python train.py --n_head=3 --activation="swiglu" --norm="rmsnorm" --norm_place="pre" --tie_embeddings=false --init_std_qkv=0.0361 --init_std_o=0.0 --init_std_up=0.0361 --optimizer="muon_variant" --beta1=0.93 --lr_head=0.00963 --decay_shape="exp" --steps=3880 --dataset="wikipedia_en"
Each number is 128 + 32 x the weight over its row's rms, rounded and kept within 0 to 255. Layers, rows and columns count from 0. The size above them is the row's rms in percent of the matrix's.

# layer 7 MLP gate, 384x192, rms 0.129, rows 342-365, columns 0-95
size [103  99 105 100  94 101  95 108 104 102  97  93 101  97 105  99 100  97  95 103  95 104  95  96]
[[134 150 143  95 147 158 114 138 120 158  99 131 150  74 146 150  76  87  95 129 168 128 104 149 144 123 110 184 147 148 144 129 131  90 107 142 126 148  51 123 220 115 127 140 171 101 108 211 115 168 143 163  77 145 101 121  44 178 128  95 161  98 120 144 124  99 191 146 103 152 150  65  99 104  92 168 151 159 153 157 142 110  92 136 131 125 189 134 157  76 126  51 145 124  47  93]
 [144 177 133 162 142 114 170 110  90 165  89 183 156 174  50  80 164 100  86 158 187 139 114 169 135 164 140 135 137 128 155 146 113 146 135  93 105 122  72 167 179 100 109 145 114 123 100 143 115 101 107 131 126  77 125  90 107 106 182 121 141 149 126 143 153  71 174 155 151 117 161 126 132  73 138 176 158 200 149 137 110  63 102 108 110 100 100 131 131 128 130 131 135 142 120 119]
 [123 152 103 149  90 111  76 103  71 157  44 123 154 147  88 106 102 123 173 126  80 139  95 133 113 165 196  71 180 166  76 173 169 134 102 130  58 132 159 160 111 131 131 127 136  87  78  95 155  96 158 120 116 142 121 159  71 108  82 103  74 112 124  88 110 140  86 159 135  90 125  68 134 129 145 100 121 110 133  95 149 116 201 169 171 190 101 107 102 188 162 158 135 121 160 102]
 [128 136 123 116 151 135 111 138 136  90 140 132 156 157 102 164  90  94 110 105 167  71 167 160 142 130  88 154 190 156 118  42 110 137 145 123 162 111 122  90 135 179 130 104  95 165 109 165  84 119 148 161  66 164 139 136  89  99 110 131  74 142  77 116 144 132 150  88 172 126 167  67 109 105 142 107 105  72  71  87 189 156 184  88 153 102 150 130 165 136 168 119  84 106 132 128]
 [121 148 136 108 201 140 134  95 101  77  98  86 172 133 127 101 152 156 127  45 107 155  84 115 138  88 193  94 143 171 103 182 134 117 159 111 137 162  69  87  92 122 177  75 117 185 153 104  96 125 101 144 139 141 143 129 223 160 157 121 103 181 134  99  54 128 135 173 103 108 100 143  83 153 115 168 154  96 108  83  55  55 138 150  92 133  83 118 151 151 168 115 125 125 120 108]
 [114 155 145 164  85  90 118 164  84 147 127 168 144 155 148  85 168 162 135 127 156 114 172 146  98  98 155  88  78 106 166 121 136 172 147 123 158 196  87 129 109 106 163 131 124 130 130 143 117 108 104 159 122  98 213 128 145 119 165 141 181 140 146 158 157 177 114 139 149 136 161 169  74  81 169 126 167 174  92 166 117 119 207  94 129 164 142 135 112 138 139  68  77 146 133 116]
 [119 202  73 167 103 130  86 121 178 155 171 154 147 110 167 141  54 150 137 133  92 147 125 106 124 108 127 190 120 115 143  93  90 126 106  89  95 100  87 106 133 134 171 108 108 135 133 132 172 128 124 132  82 146 112 126 141 130 146 108  74 113 156 181 134 134 180  87 144 149 116 143 149 138 144  74 122 184 122 148  97 188 133 174  92 159 127 140 134  86 128 143 189 170 164 130]
 [ 89  98 161 159 131 127 132 140  63 164 102 164 160  97 119 133 151 140 112 125 132 189 171  96 136 154 102  76 152 120 127  94 135 132 122 129  85 180  80  71 134  86  88 134 152 143 121 127 130 129 108 108 116 118 126 119  94 119 157 138 125  68 163  72 150  83 163 127 132 146  46 154 121 137 131 107 149  74 118 178 129 123 140 140 117  70 107 116  81 170  85 196 157 153  46  70]
 [110 116 140 134 134  89  75 113 105 129 117 133 117 168 125 193 125 179 107 160 138  97 111 130 104 107 159 151 148  96 174 116 118 110 122 165 125 160 147 190 126  70 159 113 105 110  91 171 134  75 135 111 149 140 141 114 121 141 170  99 105 154 187 139 156 127 100  43 118 109 129 132 134 142 135 109  75 113 165 123  17 127 117 150  80 160  91 116 160 164 138 188 123 113 142 135]
 [149 139  89 168  70 117 102 142 108 116 122 149 163  93 105 104 168 132 155 155 166 133 137  83 150 128 127 146  99 180 141 102 204 147 146 157 142 108 107  91 137 124 110 142 110 118 127 169 141  62 132 101 123 138 136  63 173 160 142 160 163 129 148  96 119 128  80 134 140 145 160 123 119 133  46 132 119 125 139 175 131 124 148 148 125  88 109 166 129 102  90  99 145 102  57  92]
 [135 101 133  79  92  86 129 127 145 160 124 172  80  88  94 137 102 107 162 194 141 147 142  92 107  75 131 148 143 111  79  87 134 173 139 113 129 156 127 118  67 109 161 120 136 125 109  84 162 104 165 122  84 111 101 142 166 145 101  94 160 170 159 148 119  70 170 116 136 136 144  89 171 115 155 133 152 111  87 174  88 101 120 182  80 145 203 137 168 165  89 140 113 123  99 154]
 [ 91 168 108 167  77 177  84 132 117 111 129  92 113 160  96 110 153 116 100 164 120 101 178 139 106 134 115 141 131  63 128 157 111 117 106 150 165 150  82 127 133 130 112 110 154 107 158 120  80 107 126 154 142 117  96 127 110 137 206 140  99 171 193 106 197 115 186 151 129  85 105 118 148 153 144 149 139 190 147 123 131  76 142 113 119 150  78 114 153  89 153 149 107 170 143 108]
 [ 96  88 187 139 135 210 158 167 113  92 133 105 121 124  90 136 141  67 156  89 186 128 131 113  93 158  84  93  70 160 110 136 145 123 135 141 106 146 122 126 133 111 171 115 101 137 101 123 100  72 148 144 124 141 125 108  65 175 119 142  81  98 138 147 148  84 129  76 161 123  78 104 112 185 120 140  65 158 109 148 171  69 172  97 116 112 192 171  85  73 121 107 100 167 187 108]
 [ 81 116 129 143 110 148 157 143  65 122 112  61 116 111  70  63 168  74 104  99 186 152 157  94 149  84 204 142 118 154 123 171 118 155 127 111 179 157 129 114 107 120 154 122 164 139 134 171 145 116 101 147  84 117  87 112 143 171 113 158 151 117  99 147 111 122 207 133 143 135 104 136 132 135 141 161 162 128 130 105  87 149 179 113  92  91 124  97  58  74 119  91 117 169 150 180]
 [126  62  96  92 158 109 163 126 124  76  82 149  78 146 115 130 229 132  99 103 134 176 144 147 136 104 110 163 123  95 118 129 175 114 166 149 173 181 144  70 112  42  62 127 161 141 159 103 157 194  92 185 135 153 132 131 102  86 127 157 195  96 115 155  95 136 155 163  97 138 139 190 114  95 133 111 113 133 125 123 138  85 130  82 138 151 122 160 113 117 111  82 133 120 134 143]
 [177  98 174 173 101 127 118 130  91 145 123 128  92 142 110 141 136  96 151 114 117 125  99 126 141 148  97 173 120 100 158 180  98  85 145 114 124 125 146 127 100  49 112 125 103 158  82 173 176 119 154 105 102 141 176 119  78 125  82  98 107 140 125 130 103 108 114 107 151 123  58 100 109 148 205 184 152 100  99 145  81 152 122 106 184 128 162 146 134 151 145 133 111 128 111 147]
 [114 195 111 124 157 175  91 140  91  87  77 155 156 153  51 123 122 153 127 104  97 145 115 163  52 101 105 141 115 185 106 134 155 121  97 119 118 139  96 100 163 112 136 153 181 134 131 120 161 162 102 108 141 190 119  81  75 137 117  85 154 139 157 118 204  91 162 153  79 171 116 120 120  80 143 142 166 111  71 140  36 140 156 151 152 130 136 153 162 131 146 164 119  99  86  85]
 [ 98 152 145 175 128 101  80 184 112 102 149 150 181 117 163 111 175  98 156 195 114 123  90 164 134  50  97 125 102 153 148 118 168 160 163 148 113 174 110 100 135  88  92  97 118 139 146  85 133 136  79 157 125  87 136 152 138 111  97 132 133 159 102  96  97 167 123 171 144 133 133  94 165 144  74 168 101 161 157 110 138 164 142 159 135 111 198 104 140 172 105 125  99 159 118 117]
 [169 186  76 117 120 136 125 105 148 132 126 156 164 150 131 121 120  98 143 167 132 103 106 143 146 146 107 141 139  98 137 141 121 110 159 136 109 164 137 164  46  79 131  86 148 160 101 121 135 132 123  98  96  73 148  71 139 120 177 183 190 137  92 172 134 129 160  87 158 151 113 147 151 120 122 162 132 108 154 144 174 120 192 114 156 150  94 106 159 153  36 159  85 160 133  90]
 [137 113 153 135 132 102 178 172 192 187 113  83 156 165 150 177 180 101 192 143 103 162 129 128 129  50 110  68 150 198  99 100 111 142 134 141  89 145  82 117 130 118 123 157 159 114 102 110 123 121 114 122 159 158 115 120 142 100  87 134 114 113 114 178 132 156 122 147 141  94 132 118 122 133 147  98 128 180 151 138 162 159 172 121  88  87 126 130 165  93 149 105 117  80 138 121]
 [179 125 144 147 107 140 116 108 150 138 115 151 199  91 128 143 117 120 160 156 113 164 183  80 105 115 131 164 114 128  97 107 146 155 100  75 156 110 159 149 115 124 162 161 140 163 114  67 155  84 110 101  72  92 135 135 137 102 128 186 138 140  96 172 115 143 132  74 161 103 109 167 106 127 149 139 106 132 166 108 110 127  72 196 129  94 135 118 112 185 116 120 145  91 147 154]
 [112 159  96  94 100 118 154 174 181 124 136 118  96 151 137 114 154 150 167 136  90 137 132 132  93 123 215 134 173  89 116 155 135 118 107 108 109  96 131 143 162 163 108 134 129 137 103 156  79 125 108 100  81  41 125 145 155  61 102  88 131 182 104 198 189  84 108 161  75 163 120  86 132  86 131 142 134 116 154 145 142 147 140 125 101 142 128 202 111 130 107 189 177 159  59 164]
 [137 151 102 164 111 159  91 117 177 195 177 117 150 151 117  78 144 164 123 101 174 120 189 156 202 193 160 133 102  77 118 113  97  95 125 125 155 119 105  77  99  94 125 128 206 142  97 138 175 115  44  87 149 135  97 108 110 142 195  98 131 163 142  68 136 129 164 183 144 138 134 121 116  98 114 162 125  87 142 163 145 136 121 136 180  85 137 127 113 156 112 128 120 163 118 123]
 [152 120  76 169 111 128 115 140 162 126 104  88 127 152 116 168 106 164  80 118 115  57 119 152 101 145 232 120 193 132 143 141 168 114 114 157 142 143  90  51 147 141 105 101 158 146  94 152 115 170  54 137 123  80 106 148 108  93  97 121 131 153 111 141 196 152  70  84 162 148  90 107 153 148  91  89 163 125 127 116 151 146 144 190 155 158 161 173 108 127  55 166 101 154 117 139]]
# layer 7 MLP up, 384x192, rms 0.13, rows 342-365, columns 0-95
size [105 100  99  97 100  98  99 105 103 100  93  99 101  98 108  97 101  96  96 101  95 101 100  95]
[[100 110 119 185 154 115 125 101 116 112  93  78 144 124 138 138 147 123  96 148 130  97 117 111 188 138 122 133 176 213 132 135 154 126 127 116 106 192  97 126 117 139 118 130 141  76 155 157 153 125 132 108 112 128 199 138 114 103 111 137  85 117 153  79  74 201 137 163 121 159 107 109 117  58 138 158 149  85 112 140 154 113 161 222  93 132 133  76  91 142  86 121 123 162 182 187]
 [109 143  98 110 165 138 125 143  81 155 130 158 163 107 181 124 133 174 107 132 126 105 161 130 117  91  79 139  72 147  78 110 149 158 157 169 138 111 162 147 129 159 165 139 199  64  60  98 108 139 116 142  61 125 153 219 131 159 126 112  73 122  94 116  82  92 118 142  98 141 126 131 112 115  89  96 121 153 114 123 156 154 108 122 139 149 163 158 156 137 130 162 132  98 108 184]
 [129  76 114 143 118 134 181 156 175 117 122 103  68  93 140 162 191  93 144 123 128  88 159 179 124 138 148 134 193  63  71 110  90  49 152 148 137  60 177 126 109 129 155 125  94 133 121 101 107 148  96  86 153 162  96 114 156 139  95 147 132 130 119 122  83  50 128 173 152 136 105 125  93 155 140 151 109 169  97 125 137 184 114 109 108 100  98 148 140 102 124 140 180  99 156 130]
 [143 125 173 124 170 160 167 111 115 103 123 103  98 100  82 150 180 130 149 208 142 119 135 103 121 182 130 138 131 102 122 121 130 189 167  80 121 144 126 110 168 137 146 136 160  59  97 139 103 114 133  67  80 148 142 139  78 102 142  99  97  94 135 159 117 121 113 129 137 115 179 143 112  85  80 108  83 107 112  59 139 170 115  97 167 128 171 102 197 100 142 163 118 157 171 136]
 [146 103 123  85 112 117 157 113 110 115 118 128 108 102 166 115 117 176  80 117 118  83 128 154 123 172 132 140 139  84  85 121 158 152 168 152 142 140  95 136 131 134  88  67 118 128 135 106 135 186 137  94 152 147 155 125 146 111  94 154 173 147 151 109 116 163 106 173 111 134 149 142 142 121  96 122  96 103 146  20 102  84 205 116 130 125 139 115 176  84 106 132  96 106 113 100]
 [111 122  92 114 141 140 161 130  96 125 140  79 171 132 109 124 166 101 156 118 120 118  68  86 108 172  84 201 106 134  88 137 142 144 144 177 120 127 114 123  91 109  80 141 108 163 123 115  57 105 144 145 157 168 111 125 156 123 147 138 124 111 100 150 170 148  59 135 141 128 124 109 132 123 113 115 100 118 181  91  54 144 157  83  84  27 134  67 140 124 107 132 116 130 170 140]
 [150 135 164 121 162 103 170 135 129 135 183 139 145 105 176 112 135 104  82  73 113 167 137 186 110 184 131 117 130 192 115 169  93 142 113 126 166 107 143 132 103 117  53 124 110 157 128  93 102 115  54 108 103 138 131 151 116  72 123 101 106 163 122 151 136 128 177 118 122 189 173 129  89 187 129 157 114  61 186 139 132  79 164  55 111  92  93  59 148 104 160 144 177 198 140 187]
 [159 203 162 126  75  89  92 125 152  95  62 123 156 160 197 110 139 107 145 182 125  99  84 129 167 172 134 108 142 123  83  87 166 168  76 113  94 109 136  90 131  76 136  95  77 132  85  56 139 166  96  87 143 136 123 109 124  83 166 102 140 111 169  84 153 127  91 154 125 183 163 135  99  95 165 175  94 154 118 129 136 141 138  97 101  67  92 125 113 131  82  92 113  99 180  85]
 [124 128 140 111 132 113 161 138 155 120 167  89 103  80  98 156 126  97 139 132  84  80 138  60 133 133 148  52 152 144 167 172  93 136 113 147 107  93 177 108 102 149 178 178  79 130 121 155 134  82 116 167 162 140 178 151 151  91 110 139 112 150 108 180 100  70 142 123 168 139 125 220 115 130 122  95 103 124 114  90 118 146 134 138 127 153 163 176 146 152 206  79 106 102 170 142]
 [113 146 100 117 103  97 135 139  84 157  84 100 196  98 122 100 147 150 141 178 119 155 117  52 127  67 146 110 153 110 145  97 108 157 120 183 153 134 141 126 145 149 167  71 116 120 169 113 152 121 131 190  71 103 182 192 146 111 129 134 109 178 144 111 122 137 116 109 119 128 178 140  89 156 152 148 140  95 130 138 123  98 167 173 120  89 104 126 104 172  46  76  91 117  81 180]
 [129 142 112 124  93  69 117 115 120  46 163 178 205 139 132 136 122  92 110 148 103  76 178 119  83 123 148 114 111 106 132  72 142 113 222 121 167 168 120 159 121 115  84 127  85  86 128 136 111 142  43 119  95  93 121  91 139 126 117 107 105 169  45 150 106 129  90 112 142 139 167 168 204 158 153  86 131 125 155 116 112 115 100 200  77 150 103 121 110  78 165 125 180 143 137 147]
 [ 75 106 112  92 137 178  67 126 134 140 115 157 141 141 102  81  66 129  90 175 119 160 119  58 126 104 101 139 113 153 112 119 100  83 146 163 154 105 116 146 112  76  82 104 142 152 124 146  52 181 137 121 131 106 145 134 117  55 100 122 150 137 133  79 141 153  86  57 116 178  99 124 147 168 103 135 162 119  47 139 145 106 195 111  92 125 108 133 164 153 143 145 103 155  93 135]
 [155 138  96 163 111 108 123 168  82 130 129 130 146 155 151 150 130  97  95  76 150 101 142 106 159  94  87 123 150 129 155  92  63 117 137  58 152 105 153 141 132  74 183 129 155 130 178 162 167 119 189  99 126  92 112 191 118 134 174  98 104 127 157 174 114 116 147 120  70  84  72  91 113 109 214 132 184  97 104  91 111 151  99 116 140 127 158 130 125 125 152  76 129 145 157 149]
 [ 40  86 185 128 117 168 148 115  87 155 122 108 112  94 104  89 168  51 122 116 146 123 129  86 176 139  98 139 151  69 119 112 110 138 147 148 193  75  79 168 113 119 135 187 134 223 155 135  77 126  91 130 106  65 161 146  94 160 148 124 141 103  92 118 148 132 194 188 153 143 149 155 144 120 148  89 140  76 147 130 159 160 159 121 109  98 133 127 104 172  98 136 161  75 168 161]
 [125 103 121 105 130 155 141 113 113  39 122  88  67 162 132 149 191 147 107 121 115  95  99 135  81  63 114 157 142 176 136  84  84 103 127 173 167 143 123 108 120  76 127 122 177 128 137 128 111 144  94 197 141 120 122 190 181  30  62 130 149 106  94 121 120 135 150 131  99  64 111 143 126 154 125 165 132 129 160 107 108  32 146 113 127 138 153 146 146 165  95 118 193  61 173 112]
 [ 80  94 135 132 120  90 134 168 113  88 145  90 102 163 108 119 125 156 147 130 134  88 149 117 137  88  94 127 126 159 142 134 145  85 112  90 146  76 157  86 110 139  93 157 125  98 118 149 142  62 112 118 103 114 169 159 175 147 155 127  62 110 151 115 108 113 128 200 147 130  94  67 168 162 160 191 148 154 182 122  87 155 133 140 148  85 149 102  97 151 134 108  41  73 134 149]
 [116 115  80 123 176 164 124 129  83 134 107 181 188  76 124 161 177 166  91 119  97  90 131 148  86 192 108 111 119 199 167 148 103 149 138 126 109 108 104 184 105 155  91 136 115 144 150 146 195 144 114 190 145 123  66 150 150  83 138 149 206  99  95 150 102 136 135  56 138 134  80 137 148 159 143 112 200 148 136 177 104 137 126  70  99 140 155  97 110 151 113 125 108 137  95 139]
 [ 87 129 147 170 141 112 145 168 141 112 110 145 125 163 148 144  94  94 113 136 115 103  79 154  87 100 112 166 144 160 163 152 139 100 104 150 133 156  86 148 146 142 142  85 201 118 146  88 115 109 168 181  88  96 125 147 116 143  55 139 137 134 185  95  96 119 144 140 208 129 104 168 145 192  85 208 128 104 164 135 127  81 143 189  68 178 166 102 128 134 215 180 156 134 138 150]
 [ 82  80  85 131  82 102  80 118 116 141  67 111 137 106  74 128 102  59 149 113 117 105  92 174  99 116 184  75 173 106 122 141 129 116 177 156 112 146 156 128 183 100 189 135 116 134 131 112 148 122 140 109 118 133  99 185 148 100  97 133 115 114 153 101  86 147 162 113 142 160 138 162 214 141 161 117 120 135 173 127 161 191 100  63 122 145  49 138  83 153 181 183 124 149 125 110]
 [140 146 163  95 128 174 138 122 129 133  90 159  92 109 144 145  92  72 130 113 122 122 128 140 145 168 104 117  98 165 105  48  44  91 115 156  75 131 116  96 135 109 111  56  62 165 142 182 112 126 111 103 176  81 162  80 117 135 108 121 168 116 117 154 107  95 150 117 114  83 119 119 144 144 123 122 133 118 155 117 119 147 132 181 138 133 108 127 104 171  71 103 134 109 106 106]
 [ 84 204  98 111 180 194 126 150 124 119 197 138 161 144  80 107 155 138 119 135 127 178 153 120 134  81 129  75 101 140  99 100 143  75 171 154 136 119 144 139  78 164  95 132 116 125 135 184 124 158  82 115 119 103  80 138 150 129 137 128  76 143  92 135 121 151 185 183 110 140 124 138  96  65 152 168 122 153 118 145 181 114 148 152 168 146 119 141 149  92  52 104 116 126 135 117]
 [108 113 192 106 166 172 105 144 121 138 144  87 162 122 181 127  89 121 157  58 124 115 159 206 139 156 134 131 145 116 125 185 155 122 106 129 126  96  81 156  96 165  92 115  55 113 178 108 164 137  93  94 102 121  80 135  97 117 147 105 141 109 108 146 151 156 112  96 123 103 115 148 129 170 159 130 150 132 154 156  82 112 152 147 107 166  56 136 171 137 199 144 122 136 117 114]
 [ 79  91 168 112  61 215 125 129  77  79 123 117 117 175 149 117 157 131 107 174 131 203 121 187 145 135 126 126 151 132 127 162 155  83 126 105 145 142 119 132 155 116 156  99 119 169 125 165 123  59  74 146 164 144  59 106 160 152 150 179 132 148 138  79 142  88 142  89 117  99 106 145 156 133 149 143 140 148 167  71 117  86 180 171 172 110  99 143 158 153  90 180 110 121 144  94]
 [116 155  86 140 121 193 161 118 160  74  81 126 106  41 146  33 121  88 103  73 118 141 148 167 135 129 151 151 116 124 198 153 134 113  78 114  93  85 123 119  86 115 159  94  95 109 100  85 165 101 189 152 179  42  87 164 132 169 114  74 123  95 146 128 108 122 169  66 133 115 125  78 170 130 136 162 144 149 125 109 160 133 112 118 171 141  84  98 106 130 119 206 169 169 132  96]]
# layer 7 MLP down (transposed), 384x192, rms 0.0889, rows 342-365, columns 0-95
size [103 102 101 101 103  97 101 108  98 104  96  97 102 102  99  98 100  92  97 101  90 104 100 100]
[[ 85 121 156 148 134 123 131 112 123 105 142  91 132 115 178 163 131 105 123 137 156 127 145 157 114 119 121 106 163 161 139 140 186 137 115 127 129 136 102 184 145 100 159 121 178 121 165 154 169 111 109 110 129 112  84 100  84 156 116 134 122 107  89 207 157 197 174 137  83 151 109 144 116 144 140 151  95 160 140 129 119 150 142 122 133 115 158 146 198 124 146 150 124 138 107 173]
 [141 193 128 110 108 102 109 125 157 178  53  94 162 111 156 125  97 104 174 125 104 110 171 107 145 103 182 114 191 140 190  75 125 126 112  82 100  81 153 137  66 141 147 106  73 153 113 129 132 119 167  96 107 102 130 164 114 100 106  96 113 159 111 142 145 149 192  75 115 150 134 121 126 129 174 130 168 174 168 118 152  91 115 169 103  79 161  78 109 142 156 142 111 107 100  95]
 [126 133  91 134  67 112  63  50 157  97 141 108 124 145 125 127 181 149 118 144  60 142 128 138 103 101  63 117 113 120 147 155 133 141  88 132 107  89 122 120 133 136 135  98 141  69 144  84 156 184 112 139 102 165 183 141 164 162 131 155 109 120 125 156 120 113  77 153 106 141 132 120  78 110  89 134 105 132 100  76 113 120  98 163 166  92 131 150  64 146 138  90 107 131 120 132]
 [139 126 155  96 166 115 129 191 105 129 145 146 102 201 106  84  78 124 187 120 197  17 112 144 163 119  68 144 136 109 165 144 146 131 120 143 169 127 172 178  98 114 128 136 140  96 174 112 111 120 174 103 118 158 126 145 112 109 141  55 137 102  91 132 120 136  95 139 166 169 121  91 155 128  97 105 166  64 178  86  92 151 148 132 102 130 165 115  92 153  92 117 151 149 112 164]
 [109 142 135  88 133  80  98 164  96 139 166 136 163 118 165  90 130 153 120 140 102 151 127 180 125 173 123 157  96  52 133  97 153 103 159  99  77  84 179 116 112 111 103 134 140 135 142 149 166  83 152 118 140 157  82 160 119  92  74 108 136 142  93 120 154 111 143  65 153 153 104 173 158 156 135 103 180 192 132 118 107  97 127  87 121 135 126 122 117  37 125  98 174 146 129 113]
 [ 65 125 126  55 183 109 149 138 105 161 153 117 147 115 106 104 119 170 151 108 175  78 138 152  88 116 106 167  86 106  85 123 104 163 178 151 134 146 136 148  66 121 103 190 136 132 184 138 140 114  72  93 144 148 117 108  81  73 142 156 176  86  87 135 130 163 161 106 120 149 117 101 124 100 126 103 112 122  99 145 100 115 100 115  94  90  66 106 149 157 107 125 115 145 161 160]
 [128 151 106  39 116 121 148 129 128 206 103 107  71 169 128 106 171  85 121 148  69 130 163 119 106 142  87 110 164 135 137  92 111 129 129 129  63 171  61  98  96 137 143 118 148 158 105 104 175  94 115 136 106  62 176 138 130 143 134 158  58 160  87  95 159 199  71 125  96 117 193 124  97 103 130  97 150 196 132 118 147 128 133 124 102 190 100  92 106 109  70 118 190 120 130 125]
 [147 133  69 127 179 128 117 158 176 145 143 117  75 131 172 107 114 116 152 125 139  84 181 145 175 124 107 171  95 104 122  94  98  95  69  84 105  74 175  84 147  66  69 113 135 147 115 123  89  84 102 128 125 125 104  68 108  58 144 104 100 103 150 160  99 130 120 170 126 111 104 112 122 152 107 107 165 168 161 182 166 103 166 117 111  97 166 130 151 121 102 121 123 141 122  67]
 [103 108 136 145 137 111 168 120 188 123  49 121  89 124 130 130 135 125 164  80 129 131 132  65 110 125  93 130 149 142 130 180 169 106 133  78 151 107 137 107 117 152  96 139 135 125  95 121 125 137 183  94  99  78 177 113 193 153  80  95 179 129 129 144 107  96 131 142 153 109 132 118  89 115 103  97 177 166 157  81 126 115 138 169 132 127 134  80 145 107 135 152 116 102 108 139]
 [126 113  84 114 157 161 100 156  93 156 163 123 132 105 159 111 167 172 131  95 172 104 107 112 102 156 165 107 143 202 131 130 158 186 162 148 126 117 148  92 157 135 143 140 102 153 146 129 123 145 125 161 103 183 114 134 163 211 142  73 141  73 174 112 100  80  99 127 112  95  96  96 172  58 161 133 169 112 114 154 114  51 108 180 165 127  97 163  94 115 139 139 100 152 149  65]
 [171 101 148 139 139 152 112  85  93 160 129 161 215 173 138 157 174 102 136 127  95 143 148 114 172 102 133 101 103 119 186  68 115 120 184 124 143 161 115 150 127 121 126  71 108 124 127 136 136 130  79 161 121 144 109 100 105 119  91 105 108 214 126 132 155 183  89  71  97 121 136 172 185 103  77 134 121 153 165 106  82 126 117 138 107 132 151 110 146  96 175 136  96 141 169 127]
 [149 181 155 174 146  92 182 164 115 134 130 112 127 147 113 180 106 124 138  84 107 128 125 168 151 120 102 161 189 174 160 138  76 106 166 126 122  34 143 118 113 129  92 103 115 101  63  99 142 161 137 100 182 121 128 106 133 152 107 152 112 164 167  98 146 126  65 152  95 126 135 136 136 111 130  79 143 176 126 109 151 114 160 140 119 157 183 113 142 104 119 115 108  87 156 170]
 [160 144 183 115 107 140 176 132  81 109 150 101 102  91 135 119 166 107 163 136  49 134 146 129 108 133 167 126 138 158 103 132 121  85 149 146 161 179 119 125 159 119 138  68 164 127  98  87  92 122  97 190  92 116  68 107 106  93 140  68 130 120 145 150 142  73 180 113 170 136  96 142 115 115 101 139 122 116 115  74 171 132 134 114 179 139  96 160  51 123 128 160 121 136  93 149]
 [136 101 151 105 108 135 173 110  96 105 112 118 168 106 113 139 152 152 168 106 142 113 129 101 137 141 122 110 183  83 100 100 105 101 166 110 131  81 110  95 104 121  80 131 129 139 129 129 127 113 137 112 147 139 128 140 111 171 122 141 172  86 154 150 115 158  98 202 145 111 144  84 126 103 152 122 173 139 147 156 116 177 100  90 117 108 173  56 108 159 132  72 182  95 129 156]
 [174 111 142 166 144 112 137 126 140  84 176 105 105 110 134 139 160 200 142 127  77 120 151  90 181  59 206 129  60 101 192 134  96 147 146 165 122 126  88  74 119 122 131 103 130 115 147 146 156 202  86 161 153 174 108 128 101  87 147 191 119 117 108 146  70 153 124 146 100 170 143 153 160 173 139 161 130 128 152 162 119 161 152  93 154 172 107 117 104 161 136 100 133  88  74 126]
 [141 163 138 149 126 148 175 175  92 138 183  87  95 128 105  80 124 161 172 169 123 116 108 113 155 177  71 108 124  61 177 117 119 117 113 121 149 137 156  85 136 140  96 154 110  89 159 136 142 149 146 110 137 126 128 126 132 137 147 137  62 156 141  78  70 153 133 127 136 104  96 142 150 198 163 158 170 137 125 134 143 135 123 142 169 105 170  78 115  67 159 129 114  90 109 122]
 [147  98 143 160 157 126 134 136  90  95 115 123 163 114 122 125 153  94  74 142 110 115 118 118 175  62 102 129 128 105 123  94  75  82 190 161 183 102 114 169 128 111 118 160 126 117  90 134 113 135  78 120 131 126 166  83 121 159  95  75 130 129 131 188 114 164  74 185 138 171 135 199 147 154 117 127 184 114 163 109 113 149 144 157 142 160 116 148 155 115 123 120 143 162 133 134]
 [146  99  84 146 137 128 169 108 104 138 141  93 121 178 111 114 135 110 130 147 123 165 117 129 122  75 152 115  93  87 151  74 119  76 122 145 158 166 109 127 136 136 145 154 141 124 197 144 151 189 131 119  80 133 104  85  83 191  67 173 101 111 135 142 165 122 105 123 103 131  73 107 174 149 227 150 133 131 187 153 137 129 148 135  99 124  99 115 132 136 137 121 114 113 119 142]
 [100 176 144 177  77 199 176 107 104 122 122 149 120 129 155 152 123  82 166  85 133 149 117 148 128  83  91 137 158 119 145 121 134 159 171 151  90 101 117 124 123  96  69 212 146 142 157 108  93 118 146 137 155 197 146 114 167 114 105 118  58  75  66 135 169  90 160  92 109 148 124 141 165 115 135 182  96 209  88 130 141 187 103 122 108 132 103 172 196 146 162 124  85 131 110 141]
 [ 99 117 137 110  82 123  94  75 157 125 177 165 161 106 181 117  82 126  98 133 147  98 117 127 144 143 123 129 141 150 129 105 120 144 113 146 134  75 166  66 167  63 164 116 138 172 124 133 108  40 138 123  97 128 178 112 114 105 118  98 107 110 110 117  54 179  96  89 156 102 115 114 107  85  97  91 112 116 139 184 139 113 123 135 174 154  97 109  55 114 150 112 103 157 139 135]
 [110 104 112  83 100 121 148 135 153 129  90 151 130 123 126 168 120 129 118 114 139 127  96 169 126 108 163 178  83  90 164 128  60  89 169 124 117 162  47 109  68  91  83 128 104  97  83 132 132  81 169 117  85 144 101 123 150 138 133 113 117 181  75 144 113 140 157 139  79 142  80 161 110 142 161  86 154  88  56 142  93 117 130 138 126 110 151 124  88  81  91 106 101 133 136 161]
 [ 94 142 144  97 106 213 128 142  97 108 112 118 165 126 127 112  89  86 137 143 146 136 144 129 134  85 136 148 132 105 113 175 202 145  96  91 100  73  60 108  75 121 128 105 111 129 135 124  94  87 137 173 197 153 117 131 137 103 173 116 113 143  69 108 115 147 121 110 129 152 127  81 107 125 151 106 154 119  71 119 113 136 143 143 105 156  58  97 145 124 125 137 176 107  97 101]
 [173 121 140  94  73 146 125 120 135  96 132 148 151 121  38 131 124 153  65 150  87 125  90 184 138 178  89 148 141 101 185 159 129 126 193 142  88 159 174 151 135  97  56 125 140 159 179 190  86 160 126 141 138 122 116 139 115 100 146  55 104 118  96 189  90 107 111 123  88 165 130 116 157 119 151 153 121  97 161  85 156 165  88 146 142 129  67 155 195 169  81 138 128 129  79 147]
 [155  51  80 115 171 140  89 193 113 161  96 146 166 101 115 135  88 111 144 134 177 112 152  97 139 169 152  92 110 121 164 125 174 173 136 123 119 120 150  82 110 138 100 144 166 176 181  83 139 113 143 165 143 145 107 160 204 122 101 144 157  66 118 137 169 130 168 105 177  86  76 108 148  99 120  62 105 164 118 134 174 105 104 134 120 161 172 137 150 159 119  79  57 125 124 129]]